config = dict(
    norm_eps=1e-05,
    qk_norm=False,
    attn_scale=0.177,
    init='normal',
    optimizer='muon_variant',
    train_tokens=639600000,
    steps=4880,
)
Each number is 200 + 30 x the weight over its row's rms, rounded and kept within 0 to 999. Layers, rows and columns count from 0. The size before them is the row's rms in percent of the matrix's.

# up: layer 5 MLP up, 3840x640, rms 0.0535, rows 2133-2152, columns 480-559
# down: layer 5 MLP down (transposed), 3840x640, rms 0.106, rows 2133-2152, columns 480-559
up2133,095,192,175,160,177,164,181,240,206,255,247,177,176,217,85,199,225,199,194,181,228,174,167,199,204,175,212,207,213,203,199,225,247,235,174,235,156,240,182,198,263,213,196,243,231,196,203,224,218,208,149,192,181,205,221,201,185,208,238,210,249,237,218,193,223,195,192,208,181,219,222,186,199,192,207,180,167,203,193,167,217
down2133,091,104,199,221,174,212,184,161,188,203,178,192,233,194,192,191,229,177,221,263,210,203,181,195,179,186,201,267,205,224,182,203,184,134,207,163,173,136,187,208,241,194,224,125,157,186,182,176,181,179,222,168,247,196,199,192,195,142,165,174,141,172,192,205,163,231,204,150,186,198,204,205,152,148,198,159,210,167,222,209,219
up2134,103,159,195,177,176,232,181,153,188,200,148,161,190,204,170,195,253,157,200,186,204,116,269,152,230,225,215,192,206,214,194,212,235,217,236,213,212,224,209,231,229,210,178,207,193,173,241,188,225,181,151,208,219,205,199,208,158,145,229,211,238,235,217,190,222,160,217,258,200,226,217,132,181,135,184,213,194,170,205,192,169
down2134,101,224,238,234,187,170,185,185,207,163,167,163,184,205,192,198,131,187,172,251,237,215,211,216,237,196,190,182,159,211,224,186,193,218,219,163,168,184,224,172,149,212,208,238,173,181,176,241,241,167,196,167,148,188,247,211,176,181,210,197,196,242,204,257,240,201,246,219,210,208,223,202,222,215,211,231,172,225,177,211,192
up2135,099,163,174,198,187,207,224,211,182,231,199,252,244,183,155,265,197,251,186,267,255,211,169,198,141,247,190,197,247,226,219,212,232,239,217,176,204,187,221,155,166,228,214,219,258,185,256,183,182,174,249,268,228,255,235,213,228,176,216,240,180,237,204,180,202,266,177,229,200,240,136,182,258,236,184,263,213,199,192,246,243
down2135,102,204,209,198,156,169,239,202,213,214,170,183,176,214,229,267,217,222,187,165,198,188,154,203,229,241,121,196,184,212,210,248,214,169,196,212,183,169,238,206,185,168,236,212,179,225,184,158,224,143,197,202,288,215,168,225,208,201,169,227,180,188,259,202,151,176,217,140,214,247,177,208,287,138,199,195,223,182,150,191,196
up2136,099,200,263,180,169,259,236,235,204,198,188,216,174,203,212,204,207,168,208,172,213,191,176,186,198,193,187,277,221,183,180,195,224,207,250,153,185,167,220,261,215,259,166,198,219,198,230,191,199,193,267,174,205,197,197,164,198,228,227,170,147,177,212,169,148,174,178,254,162,220,191,230,127,178,227,153,241,211,169,182,149
down2136,098,255,207,177,165,167,227,181,179,204,214,233,198,245,177,160,177,182,200,254,166,192,235,238,198,242,148,137,203,182,189,229,239,243,260,188,236,204,224,274,174,203,219,213,218,188,251,208,203,212,155,239,262,250,208,154,179,198,179,213,220,141,162,134,251,140,229,211,215,219,161,127,166,191,205,232,224,171,220,234,192
up2137,106,221,203,193,239,202,235,180,216,207,176,218,209,203,195,173,189,205,174,128,185,220,197,207,207,208,193,244,201,175,244,220,165,172,172,184,129,234,180,190,203,193,230,200,196,175,193,144,185,201,175,211,172,209,179,246,240,189,138,244,224,131,224,198,135,235,214,225,179,187,213,142,227,152,187,153,214,208,179,151,196
down2137,102,224,208,230,243,193,181,188,205,143,189,214,204,214,191,213,236,178,165,200,219,225,217,213,143,207,208,221,203,169,197,163,161,194,193,206,193,244,212,222,204,232,198,177,210,194,206,182,164,225,211,163,218,136,140,203,235,259,234,288,167,173,173,223,157,206,183,175,173,200,159,182,206,235,195,194,208,203,189,176,218
up2138,092,160,184,174,197,196,236,181,178,239,183,221,179,167,179,206,174,234,206,182,215,214,192,183,210,232,269,169,198,210,218,217,193,236,130,208,172,269,219,226,176,192,191,206,200,161,233,233,145,227,198,202,225,210,244,193,253,212,228,169,180,171,155,259,157,205,211,184,164,201,174,191,166,256,215,192,174,248,181,193,240
down2138,098,152,203,175,247,233,204,129,182,211,147,245,209,208,218,185,198,189,144,234,197,159,298,198,243,186,207,233,187,186,179,184,216,158,277,234,163,152,191,186,185,129,188,217,239,237,202,194,201,204,155,170,231,193,224,206,178,169,186,232,159,170,208,195,152,185,205,189,155,199,167,222,168,226,195,177,241,179,208,201,177
up2139,089,239,228,207,213,207,129,135,209,205,239,202,179,191,225,213,237,206,175,248,256,206,235,240,206,151,192,195,150,187,171,188,184,230,180,175,189,192,252,222,194,198,221,248,227,208,156,216,165,205,204,198,184,222,168,151,225,204,184,240,206,210,197,193,223,215,212,188,224,202,269,188,241,143,204,230,179,235,193,219,233
down2139,091,223,263,178,130,162,224,208,211,193,167,204,172,167,198,190,156,177,170,217,190,160,200,159,189,251,187,220,207,178,217,232,228,206,153,227,217,177,187,203,237,215,179,156,179,152,229,202,199,228,176,211,192,155,262,182,172,209,206,223,222,171,157,186,218,226,175,203,213,205,171,246,260,284,243,221,200,154,210,236,238
up2140,096,195,221,182,204,229,165,205,163,193,234,251,192,179,222,183,156,197,180,197,254,212,208,192,199,211,189,208,176,202,225,150,228,211,200,184,189,140,182,188,144,228,237,167,137,230,189,182,198,221,175,204,244,238,213,161,150,252,191,141,245,215,158,156,201,247,171,174,182,199,212,201,176,228,144,236,163,239,184,230,202
down2140,095,225,202,252,233,200,233,162,202,154,233,212,212,185,244,190,184,181,184,242,203,207,201,158,192,178,192,201,212,187,246,170,230,206,200,219,219,186,204,244,205,131,232,240,160,250,212,213,215,180,222,223,205,178,115,220,176,162,213,259,259,152,183,165,189,226,170,210,154,199,248,185,180,244,206,190,242,179,178,211,159
up2141,099,195,238,176,180,260,225,202,194,195,216,190,213,198,210,221,169,173,179,194,185,122,210,224,185,180,176,220,200,184,227,220,196,169,168,218,202,241,171,248,185,279,126,203,204,163,184,202,184,200,191,188,203,236,234,201,205,174,247,210,213,189,204,165,218,185,183,221,258,217,137,188,228,232,236,206,227,202,149,159,239
down2141,098,216,271,203,190,206,190,243,200,198,180,153,196,244,179,169,197,273,161,218,237,206,231,201,242,216,196,207,241,198,212,249,176,240,169,228,159,185,184,218,181,162,219,240,240,191,232,234,208,182,164,227,169,152,247,141,177,157,245,262,213,226,196,227,223,163,184,200,209,192,197,204,171,144,182,199,177,227,219,147,184
up2142,099,195,176,241,203,230,183,216,172,203,238,233,213,183,165,207,193,218,223,185,240,174,172,169,224,241,226,161,172,206,206,242,190,255,208,180,205,168,252,173,164,169,202,206,229,212,193,230,222,192,250,211,151,231,167,179,229,156,206,194,188,209,173,170,196,180,148,235,212,235,213,181,147,208,184,314,198,238,229,179,268
down2142,095,155,162,164,191,181,250,190,163,212,247,181,152,241,113,204,175,213,211,186,211,192,193,244,208,197,205,213,199,178,194,227,203,200,202,165,164,215,130,173,217,217,186,196,206,191,204,163,235,215,243,184,198,243,219,179,228,153,183,218,173,210,200,228,220,203,244,176,198,180,205,225,214,209,176,168,206,190,213,167,172
up2143,099,176,176,186,230,201,211,170,182,176,193,232,145,145,146,221,216,199,110,205,206,153,229,151,167,190,233,118,140,216,184,185,260,231,214,183,235,192,201,166,186,221,162,190,188,185,205,187,155,226,181,283,188,195,188,190,198,149,178,228,143,145,179,201,219,195,163,170,186,191,227,197,192,206,177,181,202,178,194,183,235
down2143,102,184,208,244,224,216,151,174,199,207,155,185,230,195,218,220,191,164,189,232,249,179,183,209,108,158,179,153,248,270,172,178,216,194,201,167,165,212,179,176,206,187,248,237,238,223,230,211,168,183,175,211,239,217,154,148,197,218,216,171,261,178,181,215,261,196,175,181,210,200,248,220,197,186,206,192,203,188,186,213,218
up2144,092,207,257,240,208,182,197,151,177,198,187,201,221,140,208,180,225,194,174,187,178,221,165,248,155,177,207,186,222,208,189,229,196,224,190,188,214,150,188,202,235,160,167,176,199,199,165,200,193,208,252,190,197,233,152,194,210,157,212,199,175,200,161,176,210,184,183,172,199,242,234,191,166,195,205,195,184,250,230,225,210
down2144,092,148,190,173,182,239,159,213,226,126,236,170,138,194,182,158,194,183,209,170,245,265,244,227,222,186,206,239,173,210,144,195,179,198,225,248,239,227,223,191,188,229,222,207,235,193,238,222,205,169,193,192,203,221,174,243,292,241,163,165,145,193,200,186,228,252,208,268,200,209,171,182,191,212,262,204,158,179,157,223,214
up2145,095,187,147,226,161,209,218,184,212,192,146,198,165,142,219,233,210,215,167,167,204,199,202,225,206,214,212,181,209,252,147,200,174,136,195,168,220,212,170,196,229,195,180,169,198,196,242,244,211,145,183,278,211,194,187,204,225,161,175,192,192,174,173,128,200,174,178,166,210,249,166,210,185,255,203,195,186,261,141,219,205
down2145,095,163,175,182,213,165,175,204,194,182,255,170,290,219,152,197,188,242,203,189,211,197,173,168,171,144,182,208,231,179,178,193,232,215,209,199,174,178,208,193,216,204,240,184,216,230,205,180,227,192,219,185,157,194,236,217,178,163,201,272,210,176,204,205,217,159,186,225,178,223,208,207,219,247,203,201,208,220,183,204,180
up2146,108,192,133,189,174,177,184,216,218,188,142,193,161,214,160,186,146,198,217,243,197,252,176,232,200,200,215,245,196,167,187,220,215,222,217,191,209,179,183,216,202,254,164,233,179,238,201,159,168,213,203,221,241,171,223,195,157,232,234,247,172,180,194,179,206,195,196,204,128,188,156,205,202,230,224,185,176,237,186,238,164
down2146,105,224,182,233,235,182,223,254,189,171,196,224,159,297,180,191,235,129,201,217,170,159,213,247,198,207,139,219,131,138,174,214,199,165,239,176,175,224,224,137,201,217,209,176,187,188,170,222,192,224,168,194,215,174,224,185,254,212,173,219,214,230,185,175,207,250,146,213,180,180,234,248,211,224,141,140,266,162,196,250,244
up2147,093,277,222,266,218,143,215,167,224,240,171,194,247,195,215,201,254,160,240,193,168,215,206,157,226,173,225,191,195,213,239,184,176,173,180,239,236,182,152,156,214,183,256,170,191,250,163,157,211,185,209,191,217,203,219,178,172,202,193,181,165,185,190,184,183,211,173,206,205,217,207,161,204,213,201,220,176,218,236,234,217
down2147,094,205,185,193,181,209,174,182,203,218,192,228,222,218,229,135,204,166,192,222,228,247,187,188,217,149,246,240,201,225,173,192,172,155,247,234,198,131,242,253,249,234,210,235,168,222,207,206,205,196,184,212,179,198,187,215,239,237,219,232,186,173,172,214,173,170,187,180,219,189,198,155,211,157,244,237,216,164,162,204,228
up2148,099,228,191,236,186,220,198,240,202,183,231,165,214,225,154,185,169,226,173,171,252,197,194,208,228,247,176,216,189,228,192,222,226,170,221,136,118,233,186,228,200,200,187,238,215,205,200,181,222,134,192,187,195,231,221,198,202,201,180,214,247,211,153,156,148,240,219,194,168,159,236,174,241,227,231,215,155,210,186,138,222
down2148,104,184,185,184,174,216,183,203,206,139,213,188,182,188,198,202,200,203,181,214,160,241,195,188,223,259,214,178,231,223,128,235,201,241,185,171,171,189,188,166,163,186,214,188,141,152,201,224,201,167,178,238,202,246,211,159,243,213,195,209,177,195,165,202,197,183,221,202,249,241,193,183,261,187,225,214,192,213,176,259,213
up2149,103,236,212,204,186,229,185,186,261,167,212,227,226,237,261,222,200,241,173,302,181,176,203,176,229,193,184,164,183,198,218,207,206,162,247,162,171,191,194,217,210,230,214,198,166,190,208,198,228,176,202,222,240,171,187,224,201,129,232,247,219,153,167,199,179,184,150,219,183,217,245,195,165,212,226,161,153,143,204,225,243
down2149,097,228,262,139,183,216,206,207,209,231,181,261,207,179,220,231,173,217,195,215,185,194,197,183,230,196,190,186,186,172,187,192,174,166,168,171,210,240,165,195,245,188,233,188,219,214,207,183,219,202,181,198,165,231,224,154,188,208,208,243,192,247,195,184,243,184,203,179,243,183,205,240,224,193,180,200,196,202,186,198,248
up2150,098,170,205,217,145,190,195,203,170,164,188,219,169,207,177,179,215,215,200,192,253,235,188,257,218,142,228,172,193,176,187,216,149,149,181,225,219,212,189,233,171,231,231,223,214,193,240,218,175,162,231,217,235,239,213,228,211,192,173,230,212,223,192,227,203,173,199,222,211,176,254,232,193,187,179,188,162,200,200,250,209
down2150,098,203,115,267,192,199,249,131,192,180,151,189,221,235,226,172,238,227,159,202,181,234,221,196,241,204,255,254,239,221,200,211,210,215,161,219,225,210,203,194,220,143,195,175,172,196,181,162,209,232,220,142,191,222,126,247,206,200,177,185,157,200,233,146,215,198,218,145,190,246,235,193,210,222,205,186,206,228,257,206,159
up2151,094,219,244,184,182,183,197,215,216,231,192,220,179,208,169,176,164,193,172,212,187,173,218,237,178,248,260,153,171,222,143,150,168,195,178,220,221,185,219,241,211,185,230,199,219,192,215,177,218,182,166,194,211,219,214,195,165,197,234,207,209,204,165,225,181,222,157,185,220,206,220,170,234,203,194,234,156,236,234,248,201
down2151,098,206,223,237,242,193,222,122,236,188,159,245,188,195,260,212,174,159,165,215,113,182,224,189,215,209,178,208,141,236,254,181,244,163,185,166,211,176,188,214,187,212,188,161,179,195,209,169,194,206,207,182,251,209,183,180,165,192,240,143,218,188,227,234,211,209,153,159,240,181,226,191,213,171,220,219,196,196,189,192,212
up2152,096,157,205,144,166,187,150,229,170,153,155,210,239,215,184,151,218,139,231,247,214,238,178,193,212,259,242,205,203,261,260,194,213,173,208,213,176,212,236,209,216,199,223,239,234,208,157,171,201,163,157,199,184,209,175,180,144,212,220,227,265,167,266,199,160,185,167,198,173,206,259,248,216,213,176,156,235,199,221,239,224
down2152,094,207,174,270,228,118,205,238,199,134,211,160,190,181,216,198,211,226,170,238,193,199,212,185,161,173,174,176,132,164,183,215,233,160,171,205,205,151,147,228,188,247,187,158,183,150,197,222,190,222,233,201,201,157,166,215,168,152,190,271,183,242,175,188,189,219,161,206,210,200,191,165,184,208,251,183,220,167,201,196,178